Part of a small language model's weights.
Architecture: no biases in attention or MLP, untied embeddings, normalized queries and keys.
Each number is 128 + 32 x the weight over its row's rms, rounded and kept within 0 to 255. Layers, rows and columns count from 0. Numbers have three digits each. The size before them is the row's rms in percent of the matrix's.

# down: layer 4 MLP down (transposed), 1152x384, rms 0.0416, rows 313-348, columns 0-191
# up: layer 4 MLP up, 1152x384, rms 0.0416, rows 314-349, columns 0-191
down313 100:065181207122133121179115159148120137075080131137105106138086142111092158096165129092090138130161193144133089106116066134133105164146183141184237074093104132197149134143117142115181151108112124132124195121073164154097121102147120121144165077075129082132151085029106166172087176138168159090116123163146119167126175080074092096148123152109134112091097184175132097088142109121141154102090141177093107158108080119111088152128195164122183146159074089149158067145080149137120074131174134111110072120123109133168116149129131146195105165078062131125141123125188132137082116152151167113
up314 105:052117099147095112122088156146075068155135105150108139104169095106095096143130072148130108118108118133151126105127164151139160237137118063088122150136124092124155062093109173183140164128108117144194091108139104058121174143052145107113159134153142160137127055138157087094148157106135158102130148123141100120167182181113196130091159134143101138075148130167120072128113113117133192082169119110083160208100167130103139192149161102121077148086152169163098140132111126063123131124128127097109152106070199117127089132130102151101113103100043140085150140093101068167167158102160157126
down314 109:225140138174170149162164066082151144133150195124163113164121195148153153123113160114135144089136144125062128130153125123130111098118130182196165078105144144184082179169180134065126139119147095107096153156127146210078072113165128139108083149111090126150107151138081121161053096122093114152142154146112141135057107091145093097176097105134110103186129123113132151130175146109084089162061116121193105080110085123174100078148108120127152126157117099107127139124105163109130143119160124167093066169202069131184156141170122153189161122155194089138125122143154191102114094122121125150
up315 122:118105147079083180106085123135107138141143148201138156186112096148176101120126107109089130116109116208129126170141134161104195162141134158173144142126107110120106140088171092115106159218120083105171127137080136146145136121129075147089120114108092122081122140107167101133110126178175164129119145167074158126153125096140131116070142130106092093129127090075133103121163145144129073080110077086112167122101139133101148064102131154159131152154184137117084174194119080177076090165071119159079141172080150151150061102127164174061113140038107086100115099120084180201098185180082130120
down315 114:195139168070076081097131165129103109097100175162150153159125134080075136154110147149084076090156127156130126074065145129115151098161129114146132129110080148153166175129119132157149140124177132151110104159133147133167188160087133179105080162116095102083164157044113112119070142114120153160162116119159117118142124125128094200081089099125192126131087057120157100138131153126129070152154140132151109145121115147103102114164102099102163175181077136141089154089131135192116122100025195122089124164079115136112128135204095111066123189150117146043132138139127129077133113105112144098
up316 103:142118137112155120105096199130098134073105140128164145096121066143071122088066156106121178162167107103159066178175162116143137169097119102138135076101153133070119146110112100125117105128135131145134184086104180137072147141169183140074130180110136112142140141113140172148113085092155147168132090153159158125124146202174160095050085146068149144124154147152112122094108080130142131128153067118138146088142188105053091151084140108125094131102121170117091127167149093075141122140108138087170113163080187132121128082062150109137097119191117112168069113139174132132167131173108173136
down316 092:132120116133104114144174078074151164177146082103107132148075178100172115182171109147153090060135145153088202104098100133066134097155134130115143162126094117184122100152116146104135121148135093116115094142116066143177113107101106115162116112170100132091116115160100095116165204128094107095128197098078119137121124050085114173209185113202076117122109144105137136137151188108136093120123213128123134153107095147172131118179129167143174109129102107161150144107118142200107129112130092176069130095174070137141118153155109116094153112061160127126187130131126083135111108088155116108
up317 099:143107151127094079090081123118098148145139153152113135092112100192125068139088153157178124137175104131170123135169173092132101097162164115126187129174149162194153142128093077138128127181121102157084071153171176133175147155132119177181176132173136163144070118112134158215171189094123159184166090117122135126101135161058157110098112146158095115103163119142126140124134118138141088077123160124105125158153143159126126079154086098111134121118100145084109122158108200109072117125130105133104140139141156140109084126175188120088152180103136157153163064100135133102116079152081147130
down317 096:112151184115113143116127088150145139123156113146092113145156116080112122139141125114107096165086103128113109106089149151148113156100124149113117102130128163079114081101130117157155148112083091146158160127145109138087137162116124091102088147117118119106124170119107135070093155165121148156075112117102084098189194186181076153162107119178110081110110176118101190184184090140150084092133077138131076099194148109135165144086100076138113093095176111111161128153123143123156200190135158135135087157102131154103075101129144225123088204116141098118073202168127150159220189059115165154
up318 102:102119169096082089170139076098132091144151112162169068083133121153187166122153108104122115107076084128152176195113101101089138141089120145096148160140206153147125122108091123130135174095143142090114125153123119153154111184160095125191117114118137132123119101176160143122145056191085098144122123148112130099110164113134107156126181129073124168160112115145129141127125108142215109072209126145125191195148120129106173168135111135172165128128143123115079105187116143096127104123162138103119157143129103147144185158122097091116156134157170075158127114214121157130179105148118160175
down318 099:121158065134118145069125194116087147079127121140135156175109136104073121108129143158118103117139114123113116137136130108161117136193134095163107096118097074101142153156171152138139115195092116119128129076054118097127151061085144123057137096164127179119160152109095158143135165088177183096083160111095149180082171110144153102122067107179095140157147113081133117154131154114079135134045093178135105095143136080163051076142162134110080132137077161159175142109134122168119183134111143135099105129123137083102096071159153149114141110118106154102069158114179114099143145076156122101
up319 095:176104103111160129139099086140104155090157159153122104111173154120176087148132128154156123151120138089148104141106158148125128100118154142124121184149138106089162128109097101121141129133116149167138121140158132118144078110095152133120140106166105160124097159141159135092131163114126195145135073079087097111116175133143169080151147146108157226116169176099041096060150118157144092116125209144107109173106080092102115129127165153105103085154149109122132162159120084155124124108105180132056185125126109194115179124217156105129158133115121146099171135128085174115191119088183117128
down319 094:063171168114138128115148159079142101156133057113088110128131143110150193138091108097090135091116063145132114140176126077103134119112119153119078059143128128173090149145096125104096119156156090107116118089122101107108170171135125124136140138087134120175130110132081095130121121155169056118116196177137100134093123125100119150090093125115125031110069097136176137181118126090132125131116068123136132109110182153156146110101101107107091145098127113097171173101124134092073146138163115124224089159089101131142060107100107118117155098101133154200104108129179038148045122190135134089
up320 104:131147090091128181129115091110100138103171120145202150113182147146119096126128094028182191141127121090118091181172065130116100135138156116102090133174113098120103088214119147173040119146136147166144101085131100154137114150143124114108132154121152117079130117196184122117127144138110108148156084147101126129173116127114095169119095133138049184084117133138137081111124084071116126098075132034090224130126153063108139111105121112117127100148143144151154081133176101132181160149115146109123154080122065116156182090133151168153107148111123165111128062163110104136146129125099148143
down320 097:128089178145149073158144144181167112169097131137084109094120123114114166143137160200083060113167125172087170130101175132142152128076115157161130109109162144114183176022137083090194168155110091072108121148100151086080155117094148162146118109151077117173116156094107143134127115118167130126098176111116139131089155126108177046137180115125158080226129143123118184153149143189161093158200112197164059125160102161131108138124136159138134159094121141134113154095108140111069066122144082171117089168145193120103067135164136068077168077128126084153104172098134165119104153101134080097
up321 096:127147120117121191095183130121079114139094078110145131104109123199138130135095148172193086110111145083161097132176108163103111138164118145084091133138114125133157118076099170154062101187124085141124125123173074105078154171158106075140141137099078132119105171158166121136091143131099092167117145154133101183093131029133140180118118107102090071142116097156102071128164140108126108105110150095098183079140149120117169115124092108169107176158165062096130122119165094155160164160147153209105102136137151161097138127143178155156001155107077156170095106161186142090101096132137127104
down321 094:130146118115134083162086155128157138144149150141093131157145142075141130171129106052068150127145097160101161148087123074158165110111203120148143077116177135108101177183130090113142184082153169096144127102113147183163097121091144164114117148178180152131124097142088098095128117127139157101145137100087184101167140186092102092175132155127143166117132120113119115136111116125153163133127072156143083167074099152148121151106175149076114120097089180149129115144106130067115114112088079041138150114139123088109133087107077102124195110114160085101143160142073110184162146154144080112
up322 101:147138088110089082154128122150127138083133105138149111160077129112089067138120127121186159175117128124164150144149112152111108133158137164149149092150172119160113115160176115168151117091114130197161138139108076143104146131079113104035130100188096097135151135190078109120090151130127145114107186098149096121119089130157065109092127147102126167159129027121092137103147128124189111121096153146109132086095110066122121123101155079044141105124098124122134085080140142170129125165197121123108119107184111071108118107115101147133143092152166134110164180102120166125106127135085198144
down322 094:094140122144140153124129117111136110163105106133091122124178143145161149114151157151053132071135108108105116134110151057121120148059090102106114173075071111097135143097123114065100149209134127101125089112147145107130110121177156142184099135075167110110069144067159130148153136097153138117135064134121185121136176156141169132146146111115120108053114209166152116171104129173093138115141104126149106169128143150134151128132116208176100141146166124127138152181129108106119140058054103100146118110102133172188158146112155137144126185110094126194083097145121132112137147117152063111
up323 076:162116137094097099139106054107115148130103143143050149101122122134099122085124131183227128119106155165081200114148161172065112148136118174102087155142156119115069066146121122150149105134146099139117162136116087139123102071092134134186150139139207142118139157125157149057139106120084161160118178116130141092091142130118148068111085107100128159170114051121172064151147188078142135125129126157082152162107132101087017129137165187126130081115082101125135092150165071083116165111146156118131152180165195158161114150127113064107151173152099118129129176163094137153158131133147123115
down323 075:093138077178143137122145217160190088142151095161180129161137116131156124179122155087037153133175098101130098150131098075142118133073137108142186128113092111110138192091127149113131147169119176117158145106130181106112152174151107127082153121146036088135113138159105092152142157103145128124147116127122151133162152114093116168137196153158118102127152167147102229124118106167143088170158139149198085070150133134159186119087094068154111163155216180097121166136112152143141081120133135111127097113136078095112156118134125206159073098080147115157123089075144135100141118168103113162
up324 089:129089153093167116118140174168168154070147178085225069153107152125099126165051120086077125086152109101167147117119125059102129111108125142059149176177115078083180145161146092139161084131085120062106150145096120165143097093147148102117075148108134173090068131138096130150099094169131190132061072072148125141099087150115135146156163076126114105162136106125160117098076126154149138129131176109156149160093077081150089096140094149151108118118151149140130101149119073132089142126138162117149156181179174118177147176137092112159136128135143145157133046130092137126174116106142112174
down324 086:120140095173117077119096087099100095162129036140065148141126114148159142103195120160166155159104127155127103174145161158140122140179140119189104087057168185169085139097091113086097201153177151147125101097153140077122149139110103108128154148146169079141153120112148135163117137071111077163185152153071132118139160130135163087109083157130120145066158156126075126147139129130114103115103069139114078098181166168117169119124142134123160174119096128097098106121139160153162070117117122114127133089054100147093108081141160139033135187129108090100157203141121129123098100143135139112
up325 090:145131143162156120175146084090137144147114138118170131112135119082134104184163180125163119142093136156093133122134133086096127152121162131123091125102164144123148117063101154057115098128144082138146088098121098139096098160086096085127141073109125116108173096150159085094160136146084117111123127139091176151105148132091076168107097162092148140110120079144126142138144141082058158172177173106092138105123160151123100176168159164117083186163053088113164077125101136034181196104255154063121147115171139062131104090149087102143137139116080145112121148135080106120159117162093108112
down325 086:117129104087117120108118133147129106086126123109099147120122135190137131108092101128095113143140138084148091127123123183170135104126116139187137081170082163143130104179140071175129157131091144071084170134123175116153159139162135154118121179157135124139098143136086208120082114130144140139143118119154091094129121138175149080144157114149095110158116178131131094115112138178197066093109077146170120130089093127160149100097123124114193118085154156116103180120123126181095030128028141170147114151122128202133117168108148094101130080136147080129135135123165143143096138117145165148
up326 117:101122118164130196140209140080094149131096162101129143125119197094125084193125113139123131166159153162127166107103086088115117120068142123124154146125149161124097131156150104083134154166175082136105096070099079185123083119187162086150133136064107132102186128113113177159152117149158146058118112158138198120158132222124151164149141153111117165155087122146103175091141142116134125084161177061185151128164124136115153121095119105175148165118140183101157138073116114129135118156041073077055134086103149163129089106106163140063153122122102134140158136128156166117186145155148127173
down326 109:157121115101122082124049106169148093094145116158096118129196061156094143078145147137094105059110090112102143127168164176120132158180133111145122121134135108120172117107095149173092119108084132120122151154151168081138172139101111139120098190172157120161099096105123084118107145113087149174142142099127069129143171079156133105105123109105130098125156136103132067151126115170137143175127081167061108126110101093105130141180136152091121042087151113129085112190127160154126113101183121162170115129134121095131165126143110128206089109163187106094088107109108077162061127123111118060
up327 118:129126165107142103186131090106173125123157136135118147119146139030129116085164088095147080111127171088118177121165074126070129157082131103113139091080157150137115116125109101160129135163169141125149115141116095109056119203087136102214068129129120165148161085161156103089145186106121135134099133126083147074155129159129122156119134134141149120146119175157135105089165113135110185161139094122116171131079111120110145155165118102179134158112159101100109133121090153134090113146136131193124073140066139124130096145128147184134109183173142129129064155135115173136164129112136131138
down327 124:159148081127123155092102168139077125144131129093134135122130083171143151197125171170130164148118095156128095168101170077173113106216142084122111130131089131099149149120156136104109164122111116137104153105155138136184115066146102142040156159105153083114111188113093151159100120118134121095172150146152098148078145094121127076153099111161082099121111089117117143142138162106122087073106132102136073122194135115127127078110119115040079145128141133142148126133149133143199171108161129103158172106170132148096119101104109103153154087127121145139193133125106105128099151127100082113
up328 102:148099130101138138127116078124146122123057181163171118140149098115108077166152143081138103115131142121153146142137083111164127242120119118181180158114160064121121196098153136135053146123134120123017095126156142155070150158123141105161167123189103199103121180129127076058167113164158154135128122188122106136088104126130118124133120162154124158143065160121139120168158158167116154097121123095194163099159135067122131123162092105133099127131167161072066054127155106049160151170115176161097105137124091120107137131134117191122159150115131171116144028104123114133144209091104096134
down328 100:100095104108137144133126142104188081064109113087157132105167162119110090099084150191141165157187184109129150120143136129111084130141081108124093182108096082096144117046129124114144112116189133096110137147097129086085129072170145128135174173138164047121087117083174119143096177157154121124139083093158169151151080108188144135220103082105181109112097138149119127130134094107154134196119117177195127096171137157093099142045144169141139111163107118173134185114143108139167134175103098195055128129135178076120154129148136068144086157168162132128204150148124146193152142144054103078
up329 119:162107152144086109094090131146165137159168113153113157120104118087145094121178167165112129186131209065176124185113118139144096109118166095151120179090135111137148219102067095116163154121152103100171120161161147099177153163161108145093146148088078075103154134142141154112133170130198119087128098128117091118143069140077102185160154153151098145091141139120091143153115118145166093160103166121159130125131099127110130131144143124186156204118127106109137143128135147129175087122098134172121174087164081111151210075176089140117139088151154137145130160160155139106046148098130107108
down329 122:100081159143101114115098160129137161165088107151122133179123136072131144101092129170117089168159175151150146170134133148120120126116113094107192071091184118146111102138127093155116131143181087090207109151172150128133138113183154170124123170159133134120175123182101169092125108180154163131133149165083072117171097111097091120153197108151117108126175114145150101191028130124138067141130136104146142079158126142111095108160151111095138158069186107126106146138127130081158054130092089153112145086153173163131184124147070179124113106162136082185103142193167135131094095077145104091
up330 106:112154113115148126134079192080026125151084162168102101107136101130122090122134150187137088170117143092115155105105067101139159129118106157119157067154111122123142143120225111118154127147089110126115126142128179092095086087123096149146116137110142136160156141148060192119119156097146168101144164095128145139126046118147149119225131080146124103142155104126102096139098097135140089088120130157160145115158110141200126153188150113139111126161121124137093115099102077120127131103166065095163082128146100139152167090085097107083113169166129166114130071099090191151150088162125162138
down330 098:147107136144133192145179055170236136117166079112160150158146120121148157122128085084094145162137095162147122151185166138111123128160116121143091172095174161144123165081084139139159156151155146130100169079139073144183164143146134109103119126141085106108079139127195082128124094151098103179110090155140061125163158131152135169012144172104128174115076140182132160130156180119121139172126122118110117148080119147082107105086121158099126145121134155138129122145123150167124173159088152153080139127114160132095065182158156165122121106115162091137143164137134117106136163101142112097
up331 090:114101085111117111150132086107141152104095192156130148089136120118127128086076140118091071090102137120113152074130175093190099126077149057143146133079152089144075148135168121146157094139098055106085144120193094117104099127131089065144126103163116111125106154145092139127128110116141124140134085150126117129131096149139112108119170118089108132087108096100090108146130101081146125165103154172088132120139121140119138195158213186093131108177152123149134102066084165132119141100099098075145119144195191108154131167128129163147148143156161186103068086114084089123071172076088060142
down331 090:091138130096106130111138176168140084136151062123104116170141094107118119154143149137140150141138109094147146153119088114079132129175119186145123126141152178098150127128160098119122165099178141137168146099114129201099181124077096147143173130169183133133133097096174091108104172182100150138125158120149123155138103135105148156138123129146162133171145147152203213140108134135142141090107093128135103122136144140161125082073053142188179125086102106127136214170165091103147104101178175150081145116077078149140117118170158090120135112077107134121213177091137143116143075167170204086
up332 098:121095087127115094136107053116138170181136093150106154104193156123131213144079104087104156138077115130208110151102145105177167145071174129068119137091117139133139158163170119123126134136064151131138140095081125120124105105146170088136090142084113097134090133150120203128101129128203156186122080122134160160120101121169120076084139114122100158160077150126097149083168149126122146134169186132118131151136079106121114166104069156166134100127133127053126064125104106122072088129141126140114148109197155132098109109132104089128139113140164127145106124167153195136139165156042139122
down332 093:162151180095114143117126157114090081073126162114146135145083105156078059127196159132130109117154095103038165129146122164114115102171123136162106131127122108104157121103085154127121156134187111146110106125180106111120129158128094146110181102156157167097167126131153078114151159128091116089165151125102114102138184143119092166155083143131109107089160123106161105196107118129156100110097047123152166086105173134132180073181150116146166149154147122210122218090134129133188197142126105127140094138076099095164160140138150138128134157130090146100174115080110092168146076138227160155
up333 099:126155132132211123140096126111189179145154117083096155134122099114167070123067175122109165142134150143116070141132119092093196163084128071097192143144142067145174096060180112150158124146077113166056101140148102127106108146086123151054144146155127145120140093121107134125106102117119144121104122080099096100151145125126102109169148134132130142141107126123133182148182101132154126090103110103118078134098146103108085149076157135116107126110156130119095082146153157093168118112065131160141138121184089166103132112124112105118142123185100133156101139157116185144146127123104099073
down333 096:141100107067117140135141194148035083102095150140136081142135153163099179117174100150175137097081089118152170127146124150130084134153112183139091090054123152084103136157091126146114153132214105096200145121113105106130104127146129148214149127085108084140113194111142101079094188161136094126161118170127149178135108092114152142107125140100105160093128094113166051135066124147145138156124107144165170145150163147117181085151123153126067155125129154116151159112131075134092174139201116083133152096084169109168123146160109142139119121106142133115139133113145085113109077131149156184
up334 098:164195124142120121122189106100156141106128136168131154090161139097144170092138139114113086141119164194143131135130081151108150110102147097118204097110152114161190151118138089166151155152051128128083151164110115075114073136137100144136084081112200079110143100144080158136174147180078124134146100107126072163147139167111122166180162151094125092134126174174141118170122127079118144165117154158141126053100085110128095173151208150219165136131093092154137069160169068135097128137135164112128183109132133106139118114106146145137143125094097149123145067131104091185171111093110047116
down334 101:121114117154136131100179122142097159077133109105080122052093087077147143124141164157122105101134149175171145122146133156072105116129099104115168103058133157131121130108161083192119113105142162175133144166111148106109104193110143121114149102136118081164115110121121142127146083150086108070139072113140159101141145151123104168126182127149158098114133189115121104095087104098107126144130158168100123149088116117118131159165186137148196144153070141143125064144183132164111127119156073064137181096165089107096123109155096111142161141160106104188105072087115153139108035163179136123
up335 106:120165148071132118128123211109143130073105157182129102178100103100209157090084134096181125168192098140124085129164098108146117151137116154102118130172141127121126097113116107121120128092099220106073073100119115155098129175138153121104152127149120122154137100126092178115137157130131116204136103141167163193142212140145114174108111104139159154157127063099144150157154124142163114127163143067076147142121137055128141168175174067167100128170102140144089106159185105113090117129170088151080099084087100111116114153159100121130151144084129150101090116169124183146097092184157149089
down335 107:142080116171144154137138047143084106135124069064172123080155173169083124109136123136135129083079137130101184163062167124142144101101140114134139144089088159107113141155150152139140137164134099134167198111128126117162084053102098133175130133155140116104130153134173098132098072107087137067109160133063137099104039138129160108147134134112113133107127174120124091091113140139147149167112150161172092142126103210123128086057139143091142135084168128130175155123069144155173176116087155121170148152160151134102136120120157107120115101149152118154157130099137087085164186105113084161
up336 105:140085141121126144171171147082204048112130120079112142130129117109110164128195119137182098140139066144150101087140143124149169152121141161132131109181102109146146131109184074069124153093050091160148139152164147148162106121154152068080124193130133166091135140121089145151088134147097161065150130171119055105118173111102131154186125123164131118166107113074115158061106160155086165101075158082109198140095164152192043104120125153139117152090157135097152121117122179132131135104086090070170144070122141139167158130138102129157180085157134154130111153163180170111152120127165192075
down336 104:136152089154157135094113093144062184160120133152174110088120144160176139113073161075071178129140211120098135162124097117118075135141121124112135146080121098113118115095072200153147081133222125119095102131118124133094135122084111171151184109154152100178144110144162106135170091085145107145112127077114207148152087094170135124081131132104104149101141155161114112230160079132191118170198098172131074119161122093091162172151131096135171115187096166152104126069099093136099119155165142155136115172113128140102119122131141126118035151118146108124122081089111120145106146144084067201
up337 103:065113124165100114139092164112114159151120166188187173142124077131138126115142105118163152171142147088156102094137139074132134153053103104100139099119102112103130126126156146108135152081149109043178120088163126116138124200103104144142093141128068171144105181146121153127074138133123069091128093115126119171110141113149091136148112131158167189093188181157026115131091102123133085130133174071151139111102163142177154119114148145109112119102055150133131104164080184126100148135144069087144137154156080128168162113098151157120154140160148162145095075146140139119135113199163062129
down337 096:162135128135109163117160056189136064096118110087079100127101160118068123110127134132104109119137105183117111133110132190109116119230171133137119144103149134174123156133113090102144063136113125216051128161110137121151119047137173130158148120117183114093186085115156074118142105115131164156118154124155141117141108173102178138104174122082134126180062058077214137108133139134112146141124074177103146146100104092079112139129112132156134147134179117135117112089106095124158117100128199173090158112091140109119089133147107083108121101138098054100152139125155124153104152127119168160
up338 105:136083076160162110116165136126097166106129120111148087128129105136133101118194091114086155135087116099073095122145134128102059140081145155106109098168141159124110134132116087185100140063092126097160133120132051105133119152142192154057120165104142131121164156083148145123153117096113167120090088092137067152073066131128138105160149137124073153116145125149142106136093085112097169142161101123163147092129123127126130185170157090085108146121147100133085103133122234165090092162177126065122134123160119098158147108118142123109138137106109118141134123175069169140116090158117131128
down338 099:123156199105097077122120120111137083196143146156104190124120111132103155135084126073154054131157154179175150090131127136152150092185095129155148170116107052160155167104117141087135142202143134153130116133125179203148137118152105082177134090176099148098086086171119083140108121166171101087160160204119203074135208097136110120114110119139164074164125131098086141109136161112172088125101189130095091113111155096128156122104112173148135122153093152177128156129107121090171175085063130148118123127119129161135081121113094136132097128115114123132119122076152086111124162105141106135
up339 111:203108123067108167058102147120162145158098134061132094132121079146100092161071134131135120089121102177092147140149108106197174188071173134105137083102150152141114140106155121163140157114117088141129149156173116141069176150123163158120092113152114136136161184163131131176141166101135068091150133106075143116167150069136161154201123108152150149100129098142125130105124150207135147094172126065140103127153159114106156122184179125088117160056141157171097132084145100140156120155097150184131138091132136137071166204157137122122096076121086140119105081181162130103125105132095162147
down339 110:053129154153146103196151141127106116107156102169120137095127133078114148096149160135137127152155144087159156115110134127071089088187115110155094152156130093102180156151137167095120072081122130099099087095102113107166052092163114109129142136099113126140105071094148101086096112131104173165104114131205078116121079183137110109059121147076100134127111183111116128183150081037130178171078146177114134137121112135151125151111092131170129119149074120115146148135143135127109144120192098119149104123136120134188117078133120125099170165172185139116159187110089086119135172148115092069
up340 105:112185146119130045136160150123168079092102136130099095122073157076136130102159153083140145138074159107113106162132108174121182138127133144134125071137068171141157168187174199137097110138119175129158137096069131085174055123113122110090125063101098111066178112150151139108063087116134141178139062129146151141099137126150101134107157110121137147076148109146096130081207158133120155132111074077132055111099129117119089071149070163122119196165101103095166112140184154114096101169164115103127090122060130100156148118118131139129164106084163116102097106132175153114146122126139166124
down340 100:113124098129121166110139091140133167158132127118112176148143128135125177120187084105124113138140139097043133094174148137055108125164209157171069112123129110196127123106116123106151147176131153167118135131188099220153087100141121090158064122110137057164103154129104183077144126105100132081192149147126082127136054120180163043115104117119183131150126087065144120133093128140163179105176164143090121148121146111133097098103154082150129100146127108129116079099115121099143123146152126168133145118141077165094094137125149121081138157176150127149119139084105102064154106135164132131
up341 088:146156115120103124135124099145117148160130146125097203111100136129101118097120145161181087223117069093135109132108124050110103138128113144115196119158223181134159104126153100113120122165171157175151141102185110125193108082076146094125128107123037232078111153147126125114159158149152115178115123163145093175068168142088161092022104133136144165118130122104147129100135099077137117163104126120080170117147085138111082140191092108096150075130127174116163134117136097142162164084108097138106122113161194169130179116161165124100124147135128122126140078110175166133108151141083115106
down341 088:108087122149137084163158171138185099089147111126193055163145109126164141156148097090080152005125160141124179094102176157181117067120116100174090160104024078112112150138103169147137128108085104124097169148069166115110121153159143160157110158167188060132116140127138118133121111108081170081147113100117176099165146115176105153217147106048114103114120149127106117141095114206148126083142151166185082174132169092156190099116152139114115174123140120158099134115099187131122102127119145114159134145099076106139086115096074101125110145118105147141122174172094108155164132107207149161
up342 100:081130133136120141138077100136124104140203140170125154135151142153096209150102147147107135109124018138152141140094148156150148177124146138171128086159125073123116129142143147093129072162160127122122143139151124071048110108112078092117071135142131152192107163112141121159174032146167162117111127146053060133190084105166187138126090123105177067129133100129122107161090131101068140143074144109095123139137124119097117119213145157202162120095156181109121096094111196076141086159144127132122166163164085169200129151117116143092122133199153123145108116165140156115120170199162099105
down342 097:181092132101144127111135146099157160108066102068168085122135110075164128158144095083111096133128220150123092124214122132120122059125099128111193127111139181143136134114160086129176192104111080137138115096125163152197137136173181145161139118087123116067088070177135117090120182076103118156128101107151164100146115126070120115135201151170088131110111167122151150080132156131146135128152076215113117111124164103158135162107118113034074158191117089089088128145150089168134147146148144093168178116126130104114109134194126137167132138086104133124166161115121116196113125090098200164
up343 114:134129112130130145167128141112127155137135110138159090151075065186130141114158105061148116066171129077154103115141160134113088169161144145200199123100145152150129179074122203165121157180131169083099149153093156077182148114122164088119114117247053061147107150095131079130135154087101144073052168166129159071042145098152153077166147103155072134145106164146100105090093155099107214115137122133100090141137080094143134141150146073119114107073103125168092184151134105183116083149103120148178056101116141113114104106136138143172086157096119121104201154135110133117109163153182114183
down343 124:125146070093146125147154108094155128117098113140102166111132074148162151142171146141215125167131102168165095156129126151123087149146186135159188089119109141094090166181172145170157128142105158094123141111096127146122143134122168129123045115206144088095184070091081079135153126074126136169130170131168191116172212175092114038161159096175093141095110141083154089153132135139128204132154144121143098141123147086110127150183132190129123077118124123121142144129104178100119109131185169157155127108146172153102106091145148176107100168070110055071132126149115141071116135088125174186
up344 096:116095085145163151123188102128158117135210108135127140102119155076081108162183116147122145158129142139139136148096181167170110065104124071176097138189093153111114121118107103122141120090087158139123064154090148121117074072133076133155130157128157117098130110161110137212100179102144115102110113135171143091069120098128099103092127118126124173139145125114140115129101098090118140148117120149086171093125159157158136139132133129209190116119143155202116120103152106109138183144170145147110097090166116157188149162079167130101110123114101093139181103080140107153082119116111091140
down344 101:145134105157109099132110125101119139147161196135169159140173108141066069152151139069120157160116073203145210141085098108149143108091120102113124128135109130129157118158184074126129063107097179167148117101108182149202115127109067138085191154116100128118080074103203129112162144119150075097197146125152115145114136103112158131151143113138119112158095145162114121166164149129106177076172122119101147134119054107167178160107101152131147156162089100141123122135123101115180175109198114111135124114200153130170203129143107098118130107159069085178123223125158131122127141114136147147
up345 099:173175161154102131080195207103104139133123125146085166137127119120151109166123114123103116116152087165173072106131178146083146118141105122115193180092108124072177161115169075124159126143024120111102075163132048120161121074110161160147142167101072107125120105176115168121109092151129144141101085104153138133176144148115081159149152112133081094116167111125156119124129139066169067144115149135081079106094110162143140056163115155145092177150130162161147158135173127138137159108093119127127128146119089156126101121105193154101073089188101061136134127108097112127101151095142068161
down345 107:152135135108133098117125163088121237148121115092088157144090117072152137192126119139100139161163171123187086117156123118128172147149104093098156124069122181056128142160093110140124058156110110162151102152105122106130151127149129200134155127116153080141121132189166190157138123102111083128145160150142114098117131113107157151097177119142105109079158131137150129174150143081111042117114125122091097108130097131170114107169120132149148164156127152135135061122163136069132100130135108097098144143160160108165159082108169160118168051107157117128173093105077112124135154072053135138
up346 102:072137104121163167106112149158115171145159098136138183133160168097142144110172130147075150180087131085115148109116145097185165092081142134121127092158120132156129137121122138102102175126143152083135094076067100113116137140054124167107074032101166116095104130155123152102080113099085115107120026124110138160172124134078132160150119160178101193121111109154106118100165113215121133149137131092118103143109101134158146145143128146092125089137188117141111109112127099135114149213133168095183158154155116097206101106104154171095159154145130143111097092132126109117097145169203081129
down346 094:150137133119087070155169127107141086134095185157146093121059076135115102161099121102171110096156152175138076162184103174085103155147130129117119129100160116137160105147136102127153095154123108150108150165168131126146110121184125104177147201144063169165139122122129120165154173137181144171152232164164088112089115157144107093115114098069156079166127132104137134151089151089122116123125123152118161126116152146092142117127115127139140202097106146097136140155135145120130094030111130163083097105089139173064162160169090063122114105133148122104157170136130146137154111075115168128
up347 116:193115071166072137131116121124154110157154096139095190132148116136125107155085077145149101147167141171139049180107119166113135132102150088105140140116157138128103057102106069177140097103161066156194145158151095122085134165135194176108105134168118108155068129138089154108115189103131110098093084150152148134103093102071107138117134062189129193075154115136172050112122169127113130157097137116094185124154116167115103142100126066106096166090190108144150103141112143150167107121100130095141132127211204190132134161121117173131110119164097050130133119055113172124149076148096131120
down347 113:141120141132135110160183124162087120134099132109087117113100107061120109150096155137165146119146108103105222113156133049139114223139090114158155146188142136126111127096148049106112176200151131127071186138116144089137121103130088074131129123130115169129165140104161125100100072130114115143109155123093099187150143154138114067113145123069132119080169136124080136116147099153176156142119195120118112136092123128074115119135144138117150113093095168116176101117156197153134163133097131114119103154080113090130129122099142123132153204079089128137135132162149115138151136109138154122
up348 098:149100171102199132122139090154088138094090174119089165124131143127128141189105129142172112114094142096055103095120102076072156146121112148139117081135157093109135146168182134119118131112150122106102163089149165113209068103118101152170234140157118091178135140120179122091145158023160128127095121138161144122092129136116073073148123172132128132166188169138130146144185141141170105118096141153120150176130119113156112162188127191151117114140159089095094074197173128117198148113080128142177135103184154058165131103139093069129136096150095146136132143186062141108146106119123114178
down348 092:087115083139056115166119169077145140128171069121157084135134108132106128069154122122109168176141128181174133153172152160171121102118121111115126160143114172150115124100090132118127153122096113136147101151082049141049172132112102116067027140116146169102143164117083112156102113255106118131169116112106089116123133124162207165135104045108116150125091113093095084117087119143119141136181142135153121109135140161140152097103120085159152172093114171167160192075088115158066108152169129111078087148085092197108136161087163165139146136137137105114111085080165155139104121161113121115
up349 098:107102120170167149089151073113119140105155160124124136162125054131095179126091082069114127078123140106147119107133103117110095143156124146128134081099140095182116155170132097110117150181152113199120085093120136090127078139121076154182106136110136095126076158091106178174101126114160134153065188104160177168155116134166157133086112098107145152140135155144153053122145082161112118083130133150087109130092143141132147069129084163185121097153140100128115091142127160096075042162161127162090113146077097124113114191097088161120118133154086156117089103103110168132148096105157158205